config.yaml
d_model: 128
n_kv_head: 2
head_dim: 64
vocab_size: 4993
activation: "tanh_gelu"
positions: "rope"
rope_base: 500000.0
init: "trunc"
init_std_up: 0.0617
steps: 3464
Each number is 200 + 20 x the weight over its row's rms, rounded and kept within 0 to 999. Layers, rows and columns count from 0. The size before them is the row's rms in percent of the matrix's.

# down: layer 10 MLP down (transposed), 512x128, rms 0.223, rows 236-288, columns 64-127
# up: layer 10 MLP up, 512x128, rms 0.205, rows 237-288, columns 64-127
down236,088,202,191,199,206,226,225,195,229,180,198,207,194,167,195,221,179,186,196,182,177,203,202,165,173,200,192,209,191,205,198,205,180,183,219,171,197,190,206,223,199,186,208,219,169,230,205,187,160,175,176,199,181,166,186,186,238,211,204,184,241,213,198,221,215
up237,100,195,198,173,206,187,183,212,163,205,205,175,196,203,190,169,202,193,212,203,210,209,196,245,207,186,218,187,213,209,231,205,168,239,200,216,201,137,194,180,190,183,176,239,205,181,212,224,161,223,231,202,225,213,157,191,183,225,236,211,213,162,167,161,221
down237,107,188,193,165,195,215,210,221,219,222,185,202,188,187,181,167,221,201,261,213,229,197,185,188,180,175,204,183,192,222,198,189,224,184,198,193,215,247,188,215,199,204,212,201,186,197,158,159,170,196,216,192,194,194,210,216,212,194,186,200,199,188,228,246,198
up238,095,184,208,210,185,166,211,209,194,196,213,188,206,243,197,196,217,201,216,205,198,196,194,226,204,199,211,210,230,205,199,202,154,155,178,223,216,202,196,189,164,200,209,220,173,179,229,177,217,213,179,174,168,167,198,202,206,160,214,204,200,182,197,193,188
down238,099,225,211,181,212,214,162,161,207,224,169,223,180,193,199,212,206,202,174,178,220,218,182,199,175,227,193,183,186,207,210,211,215,206,239,239,183,209,200,182,198,172,218,217,227,212,210,198,158,190,229,265,194,213,206,226,209,250,202,199,205,197,183,193,177
up239,097,211,185,222,210,201,225,218,173,201,197,199,211,182,233,195,195,202,198,173,163,214,228,216,209,187,222,222,197,203,179,193,178,185,195,161,202,199,219,201,206,168,224,243,197,175,230,224,173,215,236,173,178,173,214,210,222,223,193,206,216,188,222,168,185
down239,100,209,213,243,183,180,220,198,179,223,196,197,213,226,213,151,210,186,195,170,216,184,168,224,214,180,184,201,201,219,219,205,156,171,224,196,219,168,227,228,221,222,157,203,192,149,200,226,183,175,200,215,221,205,205,186,215,189,221,200,188,207,201,213,200
up240,092,191,184,226,221,177,181,209,161,211,202,189,215,166,194,169,211,172,221,179,193,212,178,212,226,177,197,192,187,169,164,211,184,214,200,228,208,189,176,202,171,185,223,196,185,234,197,195,203,207,157,183,181,214,186,200,233,205,179,215,221,176,225,166,179
down240,094,155,192,240,199,200,201,182,203,210,207,225,193,222,219,158,177,215,205,195,180,205,198,192,231,215,207,210,211,242,168,229,184,178,197,200,224,222,237,214,213,193,167,203,208,181,172,202,226,217,216,205,195,215,214,185,235,189,183,204,212,178,193,200,217
up241,104,171,198,208,193,227,157,223,176,212,229,206,182,215,194,208,161,204,221,222,195,190,187,223,174,205,182,201,196,190,214,202,187,202,195,158,209,195,194,211,172,196,204,180,259,213,176,189,199,191,148,179,201,195,202,193,230,218,219,184,195,190,186,198,192
down241,098,218,195,206,213,196,228,214,193,218,153,214,189,226,184,174,201,180,192,183,206,196,239,160,185,170,239,201,198,191,171,207,197,141,179,175,209,224,184,191,192,153,178,190,211,156,216,219,212,179,205,220,177,219,207,188,213,201,202,218,193,212,188,202,191
up242,091,197,229,196,189,196,185,218,225,214,212,202,206,176,226,230,236,207,222,202,196,204,174,207,203,187,214,182,208,194,220,195,221,191,204,231,230,211,199,208,203,187,236,195,230,186,199,169,192,219,178,198,166,175,213,195,251,176,249,222,190,208,170,219,180
down242,094,186,253,200,189,207,206,253,182,176,210,210,171,219,233,179,226,208,203,176,191,222,239,203,210,232,179,207,193,193,185,219,210,211,195,188,196,181,227,209,225,217,197,192,207,164,195,191,187,189,182,198,193,181,186,184,205,216,210,168,206,198,176,210,176
up243,097,184,197,191,204,197,213,181,199,229,255,179,223,219,187,220,206,212,189,207,214,199,204,215,217,178,207,214,209,190,183,205,197,205,187,213,220,162,224,196,166,199,220,207,204,225,168,219,222,213,199,238,193,191,154,186,208,167,210,199,175,197,176,199,175
down243,092,209,175,148,187,195,201,181,203,200,203,173,182,201,191,190,208,223,228,218,205,194,196,178,233,224,200,185,209,224,218,231,216,189,192,195,206,248,202,210,195,189,166,223,191,204,177,204,180,185,217,205,216,236,218,184,244,191,170,210,192,204,206,180,164
up244,103,220,173,187,181,197,203,206,204,202,216,188,214,230,238,188,211,219,164,204,191,203,196,217,183,185,166,183,196,223,181,153,225,213,208,206,175,200,236,160,170,214,187,209,186,175,214,218,177,185,251,186,217,200,224,178,201,199,207,224,198,197,190,182,204
down244,110,188,195,180,206,176,217,212,253,232,191,198,215,183,196,201,175,194,203,195,225,190,178,226,198,220,195,150,186,207,143,174,207,181,201,184,196,192,199,201,203,197,207,209,219,227,185,205,192,195,194,197,195,184,190,198,182,182,164,206,176,229,237,240,200
up245,095,201,203,230,230,225,200,189,192,200,201,185,179,143,207,198,169,231,222,190,159,183,211,184,208,207,199,222,188,171,186,210,166,212,236,158,210,178,199,233,197,215,211,254,197,194,214,206,173,203,199,184,186,193,222,196,180,193,181,206,159,210,178,191,217
down245,098,169,215,192,196,216,200,153,206,227,222,212,188,178,203,215,207,180,177,180,179,177,157,209,225,182,181,200,211,200,173,188,227,225,222,203,207,183,207,169,188,212,192,179,174,236,226,207,199,195,187,189,213,199,194,206,206,209,190,190,190,206,206,213,197
up246,101,197,181,183,173,231,190,206,195,211,193,245,221,205,228,197,189,184,199,178,187,189,165,220,194,181,210,220,214,227,211,213,176,210,186,200,235,185,224,192,169,161,236,171,224,211,206,215,204,193,157,191,195,201,191,200,188,207,220,245,172,216,213,206,212
down246,106,201,207,225,187,171,220,187,180,181,221,202,197,184,184,199,223,184,204,210,200,206,177,192,188,171,176,176,174,149,185,217,205,167,197,205,190,233,191,178,227,165,169,189,217,202,207,183,258,225,234,180,212,243,189,204,193,191,158,173,182,208,176,185,226
up247,101,211,243,231,225,185,192,190,212,232,173,223,208,230,188,216,192,199,216,221,204,217,235,215,196,182,188,243,203,189,187,211,190,211,200,212,210,210,197,191,212,193,180,230,206,182,190,190,225,229,217,231,178,223,195,216,228,184,223,189,210,236,181,203,161
down247,100,197,186,157,217,170,183,163,208,207,192,240,217,207,223,212,186,191,209,194,172,212,172,185,206,199,195,196,190,174,210,204,196,184,189,211,221,191,144,207,217,185,202,201,179,185,222,209,233,208,203,224,203,190,195,196,197,196,193,189,234,220,200,223,170
up248,098,227,199,214,182,151,190,212,198,184,221,172,212,193,197,192,188,202,190,232,251,204,195,208,228,191,218,216,192,202,234,142,220,190,209,190,221,205,213,205,173,190,202,187,226,188,201,167,231,182,208,181,199,207,233,206,210,179,191,189,197,199,227,250,199
down248,081,222,200,143,207,170,198,221,218,217,213,198,180,227,174,215,208,199,201,211,181,188,160,204,197,163,171,199,218,182,197,203,213,187,180,177,214,181,189,245,196,213,167,155,204,205,198,206,200,212,165,175,188,199,195,228,203,167,226,213,171,203,208,207,180
up249,105,234,191,199,200,225,160,209,165,203,189,201,229,186,194,189,175,168,241,190,230,190,180,188,206,205,202,222,179,207,170,210,226,203,198,189,219,212,176,226,211,197,195,226,237,187,202,216,197,203,202,198,182,190,203,219,247,200,218,199,198,205,225,196,222
down249,100,193,193,217,208,183,188,239,174,205,210,188,216,188,188,170,206,203,173,232,200,219,157,203,200,228,226,195,185,205,184,237,231,222,213,182,219,213,184,183,180,193,188,177,216,209,183,229,145,195,183,203,197,197,168,205,203,229,175,195,210,178,214,221,228
up250,098,196,181,212,185,161,226,208,178,176,177,225,201,198,189,203,181,189,173,214,184,186,161,212,225,194,188,222,225,178,214,212,200,219,214,205,211,186,202,182,172,180,197,194,189,243,213,220,229,194,228,223,184,187,193,201,215,208,229,235,183,159,191,183,197
down250,101,222,200,184,179,220,205,213,189,166,218,247,147,218,203,218,234,219,233,171,214,222,163,202,210,166,218,209,191,198,193,195,185,217,162,197,181,231,184,187,208,201,209,191,173,203,203,181,239,234,231,199,222,231,202,173,192,166,186,201,182,205,174,194,223
up251,097,183,232,216,216,195,197,159,176,199,204,184,190,191,204,200,198,203,164,193,211,208,210,175,225,188,213,165,225,196,200,234,185,208,241,174,187,170,195,211,172,207,189,231,196,190,222,196,185,193,236,219,196,195,226,205,180,204,173,235,164,194,206,163,229
down251,108,220,208,204,198,182,162,211,220,207,174,156,191,169,226,197,224,173,155,190,212,209,239,155,213,225,210,194,210,167,179,222,222,232,200,194,172,221,204,212,186,200,205,213,224,215,193,199,181,170,235,199,185,170,233,230,188,188,224,228,227,186,208,191,232
up252,107,204,190,222,194,209,196,204,176,183,186,179,194,209,175,210,200,204,172,201,231,180,170,191,213,177,186,206,225,183,191,200,212,206,191,186,212,181,211,202,200,206,217,235,188,222,245,183,239,198,134,211,205,166,194,226,236,175,171,160,212,160,173,209,208
down252,107,222,224,207,216,196,198,188,201,241,166,211,199,200,196,227,172,213,195,249,175,197,201,182,212,198,194,171,180,251,202,181,189,231,212,232,219,212,203,193,175,194,174,184,207,192,193,214,183,217,198,216,185,231,184,190,157,219,227,212,182,204,209,217,206
up253,098,174,183,175,163,233,209,243,206,182,191,164,204,206,170,177,172,222,221,214,214,197,188,206,198,201,186,183,233,164,210,208,209,194,194,210,241,196,199,210,171,202,196,218,205,190,211,203,200,172,195,207,196,203,176,181,212,214,210,205,209,206,165,203,216
down253,100,209,196,223,225,233,219,209,178,218,175,203,208,174,202,216,205,219,195,232,188,203,174,218,210,199,205,166,187,168,225,190,184,230,238,187,184,184,194,188,219,193,223,225,197,223,208,188,182,204,195,203,216,176,233,168,162,205,190,235,207,195,192,222,197
up254,091,215,239,201,222,253,191,204,215,226,215,210,198,209,185,187,202,196,204,197,223,169,198,220,219,227,209,195,200,180,212,200,208,185,172,215,216,194,195,199,179,176,189,185,204,218,211,197,208,191,210,170,184,180,196,236,211,209,213,183,209,218,201,208,197
down254,093,234,185,202,219,191,215,184,206,206,179,188,167,192,164,141,196,174,173,203,193,182,244,195,176,186,209,208,229,191,194,209,218,226,166,198,246,198,190,211,207,189,217,165,189,234,216,225,178,201,183,234,215,194,173,174,191,172,176,189,210,213,178,231,177
up255,106,196,221,210,190,169,150,203,163,201,238,186,168,212,172,181,219,256,249,204,186,196,184,206,230,206,224,186,201,171,213,206,184,212,210,208,199,199,191,186,178,201,208,188,208,199,204,214,201,217,167,196,228,177,190,195,206,229,223,228,187,241,214,169,231
down255,111,237,188,202,185,188,225,192,218,184,210,171,184,200,177,165,221,227,197,175,205,208,194,173,192,210,184,244,209,210,179,187,192,230,228,185,194,206,193,198,219,204,196,194,204,198,163,193,179,179,204,203,200,209,198,159,192,215,223,182,220,239,187,187,239
up256,094,184,185,215,210,188,183,170,217,195,245,194,230,212,186,211,170,172,193,201,201,206,195,175,223,184,206,204,193,227,157,197,202,195,218,173,182,180,219,171,194,173,176,207,176,236,193,238,211,190,227,193,198,195,190,173,217,190,232,190,200,199,202,207,213
down256,088,233,217,196,204,193,204,237,220,203,155,197,179,181,211,193,240,222,189,213,185,202,181,180,185,180,178,190,182,191,215,207,192,189,168,214,196,197,158,246,208,217,216,217,211,167,227,160,206,212,173,181,186,201,211,179,190,205,176,205,190,159,187,196,227
up257,097,219,192,212,207,185,202,231,204,201,178,194,236,225,236,182,211,179,180,177,197,192,195,239,221,229,194,205,178,196,178,195,195,193,204,205,230,146,164,197,145,222,204,206,243,206,156,199,202,186,223,201,206,167,200,218,199,196,178,187,196,212,206,227,218
down257,098,212,184,216,159,210,202,177,204,199,181,191,223,152,179,194,192,190,193,225,167,169,212,205,210,233,203,210,203,229,230,196,176,200,223,199,216,186,217,214,193,198,219,204,206,223,195,166,172,208,182,168,193,242,196,232,166,199,206,213,194,238,203,206,222
up258,086,197,195,212,200,205,222,140,196,190,208,213,206,183,205,199,190,245,196,201,178,186,177,217,212,216,189,202,175,228,230,239,183,231,186,191,199,228,240,246,192,220,186,200,198,194,208,165,159,215,208,178,213,224,188,162,164,212,207,196,213,204,208,215,214
down258,086,225,187,216,161,195,183,210,182,207,166,215,182,199,202,221,229,218,168,188,181,204,211,199,197,191,200,170,212,183,203,203,168,203,199,203,205,183,186,214,226,213,202,212,184,222,192,197,189,168,197,210,224,167,201,165,191,232,215,205,173,208,201,213,223
up259,096,220,198,195,206,174,236,178,201,217,196,161,190,200,207,205,216,211,202,228,194,222,205,197,141,215,196,215,165,188,172,210,183,206,217,229,211,234,194,175,210,165,225,177,192,192,197,156,236,183,173,236,221,215,184,210,205,210,175,212,224,180,219,184,211
down259,103,218,168,166,199,197,168,170,216,205,179,208,194,220,189,197,184,210,207,199,160,194,225,186,197,185,223,209,191,184,185,194,178,227,207,220,226,176,193,159,199,217,184,200,217,200,148,208,222,196,158,222,233,222,195,206,205,171,189,224,182,181,179,239,179
up260,104,196,226,173,191,184,205,202,197,210,162,180,195,201,201,266,195,205,195,225,207,197,187,216,221,225,187,236,193,229,198,198,168,209,201,228,175,195,219,204,171,228,200,192,186,193,236,190,212,194,192,199,194,170,178,214,181,184,198,170,189,175,202,248,206
down260,099,216,221,252,220,152,203,178,258,185,178,189,198,210,185,192,165,221,191,214,221,170,187,201,220,174,178,199,182,217,183,190,192,190,199,195,179,210,187,239,166,221,197,190,199,207,217,232,201,215,184,182,207,205,197,207,157,216,190,223,185,229,236,165,203
up261,097,183,205,199,199,233,248,201,159,198,196,195,163,172,169,188,200,192,195,226,171,186,172,200,212,212,170,217,212,218,194,228,190,210,194,212,224,251,214,228,217,166,224,206,179,221,211,169,189,240,229,217,198,215,200,179,222,224,215,179,205,197,203,194,196
down261,093,167,220,182,189,196,218,200,212,204,215,179,221,228,192,180,210,214,191,207,209,203,192,226,205,184,172,201,249,206,190,189,208,186,198,175,205,240,203,179,177,232,179,198,187,194,217,229,244,226,193,171,219,208,212,182,155,210,201,187,196,220,215,166,220
up262,093,206,193,221,194,219,180,160,205,187,206,209,221,229,223,213,192,191,189,193,179,154,230,195,247,232,181,201,215,179,212,187,224,171,209,223,215,189,230,188,203,192,198,193,165,215,237,213,204,187,217,199,200,192,223,207,182,191,193,180,167,173,208,204,208
down262,097,174,190,196,197,185,219,207,229,202,197,198,178,169,184,169,236,169,189,216,194,200,231,169,200,178,213,196,202,195,211,196,164,206,186,220,244,210,168,227,184,207,196,170,187,189,154,213,182,228,204,193,229,208,187,198,208,217,193,187,214,218,200,233,220
up263,108,220,209,187,175,181,171,216,191,214,201,230,202,204,224,210,207,186,206,218,201,187,233,220,230,194,179,225,215,218,185,212,181,188,185,208,184,223,204,196,230,213,240,189,240,234,225,216,185,191,153,158,167,195,178,206,188,201,191,185,181,246,214,191,189
down263,103,187,195,220,191,195,223,182,190,173,234,173,202,218,184,218,215,193,182,246,246,191,194,208,198,218,218,216,190,183,180,178,175,218,156,161,202,184,245,176,159,203,189,242,213,204,204,200,179,204,219,240,220,188,192,181,205,214,164,220,215,189,228,157,196
up264,093,231,202,152,205,215,211,188,177,211,134,195,210,215,191,175,184,225,201,195,168,233,210,215,205,221,162,212,197,167,177,172,189,215,217,197,185,226,205,207,211,181,167,221,195,182,223,196,197,205,213,192,193,201,178,185,193,217,170,200,203,171,245,203,225
down264,092,173,187,204,211,212,225,201,239,192,219,198,209,160,163,253,210,178,154,174,198,212,225,179,181,225,173,191,203,177,240,220,217,195,193,193,217,175,206,209,197,172,158,188,226,179,188,228,223,183,177,226,199,220,214,173,167,203,201,194,187,200,201,214,215
up265,094,200,174,244,223,203,184,197,181,210,201,199,220,196,196,201,262,218,174,179,193,192,181,221,229,220,210,197,215,231,174,182,158,174,182,177,186,192,186,232,205,227,191,176,193,206,193,194,205,177,237,208,170,237,180,210,207,203,214,202,231,232,189,201,195
down265,102,201,208,192,204,189,216,211,191,224,186,190,237,207,237,186,180,194,221,187,179,178,207,194,160,183,192,210,192,196,195,213,192,220,188,211,204,223,206,189,246,188,184,202,217,212,190,207,181,176,190,215,205,199,211,210,207,200,154,224,185,173,189,219,183
up266,095,204,177,212,179,215,201,177,179,178,187,189,186,149,243,219,212,208,195,209,207,210,198,216,177,229,212,192,232,204,202,229,210,194,206,163,248,193,176,187,184,224,199,194,226,174,188,227,169,206,184,191,202,170,154,192,217,239,220,212,181,204,149,188,173
down266,089,206,218,218,222,206,211,177,201,241,206,204,205,196,175,170,205,219,186,199,198,174,221,179,211,173,207,183,180,176,217,200,214,198,192,209,192,197,209,197,214,201,200,175,171,185,198,206,192,223,218,204,226,205,235,213,220,192,189,183,235,216,191,231,190
up267,099,215,203,184,183,202,186,248,194,221,177,200,236,196,217,209,203,213,228,188,220,180,193,222,192,190,206,199,200,181,193,171,229,230,220,195,171,185,213,202,235,165,224,231,207,196,204,178,201,206,230,187,198,240,194,168,206,201,184,225,220,229,232,192,210
down267,108,172,210,189,199,189,214,200,226,210,209,194,223,209,199,206,233,186,190,169,177,175,209,211,227,207,210,218,232,201,215,210,177,151,204,203,202,224,210,198,183,185,211,221,176,194,190,239,178,218,209,217,194,183,225,205,190,222,206,206,200,222,173,187,197
up268,093,198,200,192,196,230,180,202,186,204,189,233,206,209,238,219,210,180,196,183,201,171,185,186,205,177,175,204,190,219,193,196,190,146,174,220,192,230,181,192,168,209,194,173,223,180,213,174,197,155,159,181,237,218,217,204,198,200,213,214,207,189,201,195,224
down268,096,224,201,210,211,222,167,194,213,227,230,213,194,216,192,179,220,191,197,200,219,210,196,224,189,157,192,209,197,204,212,184,200,202,191,180,218,207,185,190,176,189,206,178,142,158,207,207,220,238,183,187,203,213,228,145,215,214,209,174,230,225,209,208,207
up269,105,209,269,178,223,190,167,230,192,209,202,187,225,188,218,194,216,193,218,160,203,208,217,223,199,185,190,183,174,191,200,226,224,231,220,179,203,173,177,236,250,185,217,213,147,194,256,205,194,172,202,195,174,179,216,197,192,165,178,237,224,185,199,208,178
down269,100,231,230,231,211,175,234,192,172,193,211,188,177,196,212,248,224,207,182,206,236,210,196,199,216,185,181,231,202,190,229,201,196,192,214,220,179,219,192,240,210,196,210,213,218,167,211,183,218,203,215,166,175,211,209,243,190,172,176,184,224,172,188,236,217
up270,099,213,211,190,178,156,238,201,223,208,224,216,216,192,175,222,207,232,181,184,182,243,201,210,223,181,182,201,183,190,186,212,225,200,203,193,224,216,169,239,167,184,205,196,221,201,202,196,201,166,157,197,235,209,202,196,213,187,192,207,165,165,205,216,179
down270,099,215,195,208,191,195,195,182,207,190,165,249,189,200,169,218,229,220,182,203,233,214,189,204,177,208,240,172,219,197,208,204,197,199,190,174,212,209,206,174,210,188,174,195,198,222,214,213,190,178,203,236,215,195,219,186,209,199,215,175,217,205,215,212,209
up271,101,196,200,204,204,184,194,180,227,208,201,185,244,186,205,208,208,172,206,227,215,227,208,186,218,219,194,234,183,210,204,176,177,190,212,192,181,211,203,190,177,156,220,226,193,176,222,179,207,204,199,207,208,201,206,223,184,173,165,196,225,199,191,184,188
down271,113,145,195,193,207,208,216,178,203,200,210,179,167,211,244,187,182,173,179,217,193,202,181,222,167,207,191,222,210,202,176,192,236,198,192,200,209,185,221,212,209,184,175,186,251,166,239,218,222,231,220,230,204,181,176,175,187,210,201,215,201,203,190,194,207
up272,104,188,250,205,167,200,207,200,197,195,225,166,233,204,182,248,210,221,201,188,237,129,193,242,191,206,207,187,201,211,212,179,200,229,172,216,221,192,210,188,163,166,180,189,204,217,217,199,212,199,213,247,190,183,182,219,194,205,207,221,195,210,211,215,223
down272,106,217,184,196,193,199,218,194,208,198,198,203,194,174,195,175,179,237,216,209,216,208,172,173,171,183,213,145,186,212,136,210,193,176,191,203,182,221,201,201,210,160,187,224,185,198,203,207,199,204,214,193,179,177,205,227,201,183,172,167,232,204,213,213,159
up273,101,209,198,194,190,204,211,223,220,227,171,178,171,195,225,203,188,188,150,210,197,215,216,188,222,211,198,187,213,203,183,186,195,233,188,221,182,219,220,204,210,185,144,180,171,178,226,201,213,213,216,199,167,247,204,211,236,195,199,191,182,201,188,213,211
down273,099,178,228,184,224,200,157,158,215,196,221,168,208,208,196,227,191,175,216,211,176,212,186,199,179,222,187,179,185,207,204,194,185,219,185,200,221,199,213,192,224,180,191,196,193,230,177,197,216,240,179,182,200,231,199,189,188,218,178,222,208,199,207,231,174
up274,097,197,229,214,194,203,210,193,194,218,211,213,189,199,265,229,207,216,184,194,196,185,199,172,234,213,189,190,181,196,166,213,189,183,149,213,230,187,206,206,190,191,181,212,223,223,184,220,192,207,158,222,228,236,166,189,219,238,205,189,184,239,206,205,172
down274,101,180,194,208,223,195,195,196,188,204,180,182,186,169,219,199,202,179,166,192,206,179,205,182,211,187,166,205,206,208,230,189,211,198,204,209,229,207,215,193,221,191,202,218,219,198,209,237,196,180,224,231,187,146,173,215,217,237,230,194,206,194,190,185,239
up275,109,188,211,188,212,191,190,190,200,236,212,219,219,196,193,194,216,223,228,210,227,223,186,215,187,213,193,215,211,208,207,186,199,247,237,182,173,213,158,195,213,200,219,216,207,179,200,202,165,204,190,173,197,210,198,202,205,245,216,180,215,214,229,204,224
down275,114,210,207,220,204,201,204,209,187,205,201,203,172,192,136,204,234,187,189,160,190,202,186,204,220,208,192,200,210,179,183,184,220,190,207,222,177,211,227,185,211,195,226,215,202,190,231,210,177,219,230,226,196,211,205,202,193,212,201,192,176,186,215,235,206
up276,101,184,205,175,198,193,176,230,197,183,235,259,209,170,193,207,204,210,209,165,207,187,216,217,211,202,205,191,176,209,214,189,193,187,259,225,221,193,172,212,217,201,178,141,202,181,182,195,216,176,207,209,197,183,180,203,173,193,194,216,220,199,223,193,202
down276,096,207,236,183,205,198,209,179,182,215,163,239,177,205,233,226,185,202,168,203,187,195,170,229,208,176,228,213,178,192,197,203,231,187,179,219,181,203,232,235,210,190,213,171,191,169,187,175,219,206,205,247,225,201,210,241,192,185,156,184,189,206,188,166,188
up277,094,227,202,220,196,177,173,183,235,200,190,191,199,209,208,191,172,215,202,172,196,192,190,236,217,224,213,177,191,195,177,181,224,203,167,195,203,206,221,230,240,154,226,195,205,199,210,199,203,215,216,195,218,210,180,190,248,146,217,224,209,190,223,207,198
down277,099,195,188,222,195,183,199,202,252,207,209,231,196,204,214,199,184,182,215,170,170,183,181,229,214,198,150,207,219,160,195,175,231,182,185,177,228,219,199,222,197,188,215,201,186,218,224,186,172,221,222,195,215,199,205,202,214,163,221,210,234,168,191,212,225
up278,098,254,223,192,161,205,200,200,208,192,197,207,210,170,214,196,193,213,244,174,183,210,192,220,201,256,212,217,196,195,181,219,238,195,228,159,218,222,219,204,164,204,239,174,191,200,193,229,212,177,180,203,173,210,206,196,175,219,205,207,184,190,196,216,190
down278,098,183,171,227,214,220,200,190,157,185,192,196,185,254,188,177,193,165,198,193,195,176,195,191,212,207,201,194,224,176,210,222,186,206,209,194,197,176,229,201,224,200,168,195,222,198,214,210,197,243,193,240,237,184,243,238,224,191,217,208,243,174,224,194,184
up279,099,207,193,217,204,180,173,205,176,187,213,157,186,243,217,195,185,204,220,198,198,183,190,222,209,224,189,237,198,216,171,186,183,208,200,200,239,180,207,225,191,200,183,213,183,184,162,191,202,200,201,212,172,138,211,205,164,220,186,157,196,166,167,171,164
down279,098,186,182,190,161,197,178,225,207,206,184,168,182,192,224,219,217,210,231,189,217,202,178,199,241,186,211,222,217,195,227,176,191,223,210,198,209,201,166,174,211,208,189,205,193,211,225,194,202,189,208,188,183,189,200,204,213,188,199,215,178,182,217,201,217
up280,105,230,213,179,207,183,171,211,210,233,207,179,217,231,185,199,244,236,180,211,197,200,200,187,192,237,173,177,175,208,199,230,205,205,168,173,204,213,216,208,227,200,194,181,159,188,209,185,234,195,204,190,189,237,217,222,204,191,195,209,170,214,211,237,188
down280,090,192,205,222,182,203,229,207,190,195,201,202,167,179,196,200,182,172,153,209,228,192,211,203,197,216,218,178,205,182,202,195,164,210,163,177,158,178,252,191,257,211,210,214,196,207,158,220,237,212,218,199,202,188,222,172,160,197,168,214,200,221,202,194,225
up281,096,219,243,185,206,199,169,203,217,212,189,194,197,189,208,216,184,202,200,203,215,182,182,204,203,188,227,177,203,230,183,180,189,198,191,206,206,174,188,176,209,185,196,175,189,193,230,209,137,240,182,161,210,216,202,209,209,199,197,232,183,186,176,162,179
down281,098,166,185,170,213,207,199,175,191,183,195,185,194,213,192,205,192,169,186,182,207,211,221,192,207,170,181,207,198,199,197,228,197,173,179,215,206,176,197,234,209,218,199,165,206,194,170,171,210,171,214,227,199,168,215,206,203,196,179,183,194,185,209,220,188
up282,102,219,198,189,241,226,207,181,228,178,193,213,171,233,226,233,192,166,190,215,181,177,191,203,167,193,202,173,227,184,177,186,198,210,205,234,199,200,204,199,215,188,196,216,204,162,162,197,208,215,191,173,195,213,221,196,207,185,213,216,230,186,202,199,224
down282,102,181,179,213,182,214,194,174,172,223,205,199,211,162,176,212,202,206,176,206,212,215,204,173,206,208,200,243,191,205,211,209,257,244,174,195,225,212,183,216,186,210,180,187,192,203,213,218,209,202,187,169,180,191,233,180,192,206,199,161,198,204,220,214,164
up283,098,185,157,211,177,209,163,217,185,189,185,179,195,199,208,234,166,208,205,215,191,183,205,158,196,188,183,215,205,223,221,197,201,198,168,231,178,190,214,202,217,198,212,195,231,178,198,191,207,196,210,172,218,201,218,213,188,212,191,211,195,190,215,151,199
down283,095,182,204,163,185,225,254,221,236,193,226,223,173,224,200,210,228,208,189,176,197,183,204,178,201,208,203,225,197,226,174,225,195,218,194,214,163,214,220,181,173,213,167,208,191,204,205,198,202,229,166,208,226,187,165,174,193,203,176,190,206,194,173,222,235
up284,096,191,164,197,188,212,195,198,218,191,173,189,244,187,235,216,227,156,220,210,179,214,205,204,177,184,202,194,194,204,208,213,185,180,211,204,249,173,201,205,182,202,188,179,194,214,208,200,201,217,205,194,227,197,238,214,198,185,165,176,241,199,209,226,191
down284,089,212,202,224,203,155,197,190,239,207,219,174,172,207,190,172,237,235,178,223,193,190,163,176,196,207,202,189,227,194,153,163,229,220,194,219,181,178,191,198,199,211,164,206,234,190,201,202,196,191,224,192,199,201,221,172,207,196,191,197,188,189,219,207,200
up285,098,218,196,211,207,232,215,160,183,232,181,205,243,209,199,196,205,183,205,204,209,188,168,211,207,224,241,181,190,211,235,210,203,149,205,213,205,185,184,218,168,203,222,185,218,155,220,199,176,163,217,215,179,213,214,222,208,185,187,223,218,205,186,163,200
down285,095,196,209,164,219,174,186,214,171,180,190,208,199,184,211,146,180,230,206,207,187,189,220,184,187,191,233,191,202,197,191,177,192,199,200,192,202,199,175,179,214,193,182,258,154,230,202,199,239,204,183,181,207,208,204,223,206,210,218,136,236,209,241,201,203
up286,103,201,189,200,185,187,185,186,202,171,218,179,196,229,150,175,239,184,223,203,212,175,223,203,217,209,207,195,199,169,166,186,190,211,235,222,181,229,191,217,204,196,191,195,212,188,193,221,209,198,208,230,226,199,198,204,206,211,174,173,187,164,209,172,210
down286,100,195,216,193,179,174,207,164,175,177,188,227,203,201,164,208,196,241,222,190,217,245,215,194,194,212,221,161,164,222,215,209,191,252,225,220,224,207,212,239,210,229,210,214,192,203,183,215,208,189,166,189,186,239,197,192,210,206,228,180,232,181,226,194,205
up287,101,217,196,189,199,149,215,168,224,182,228,199,193,199,200,221,188,208,197,197,187,225,207,191,213,170,193,205,206,211,190,158,190,182,209,218,218,177,202,192,239,182,205,194,242,187,204,233,184,229,204,220,210,178,210,184,169,202,212,191,191,196,178,199,170
down287,098,202,198,253,217,211,198,158,243,217,223,212,180,184,204,182,193,218,206,232,206,211,203,180,205,178,190,191,211,198,208,175,198,189,197,228,208,190,191,199,246,190,208,236,176,182,218,209,200,187,178,221,210,199,155,111,186,219,179,205,203,206,202,214,193
up288,094,223,185,229,202,221,199,199,148,205,194,187,181,236,213,181,186,207,221,196,215,249,218,188,202,183,215,198,201,218,178,212,175,187,202,180,199,184,209,227,200,204,233,202,203,193,214,182,187,194,173,215,215,178,206,175,203,251,233,227,241,212,257,210,235
down288,088,185,218,191,221,209,194,227,215,203,200,174,211,205,222,207,198,159,229,203,207,207,184,195,167,172,192,212,211,207,192,156,194,172,225,183,215,174,203,233,157,195,215,211,187,211,213,236,214,168,225,197,197,221,202,192,195,200,205,179,188,213,232,190,273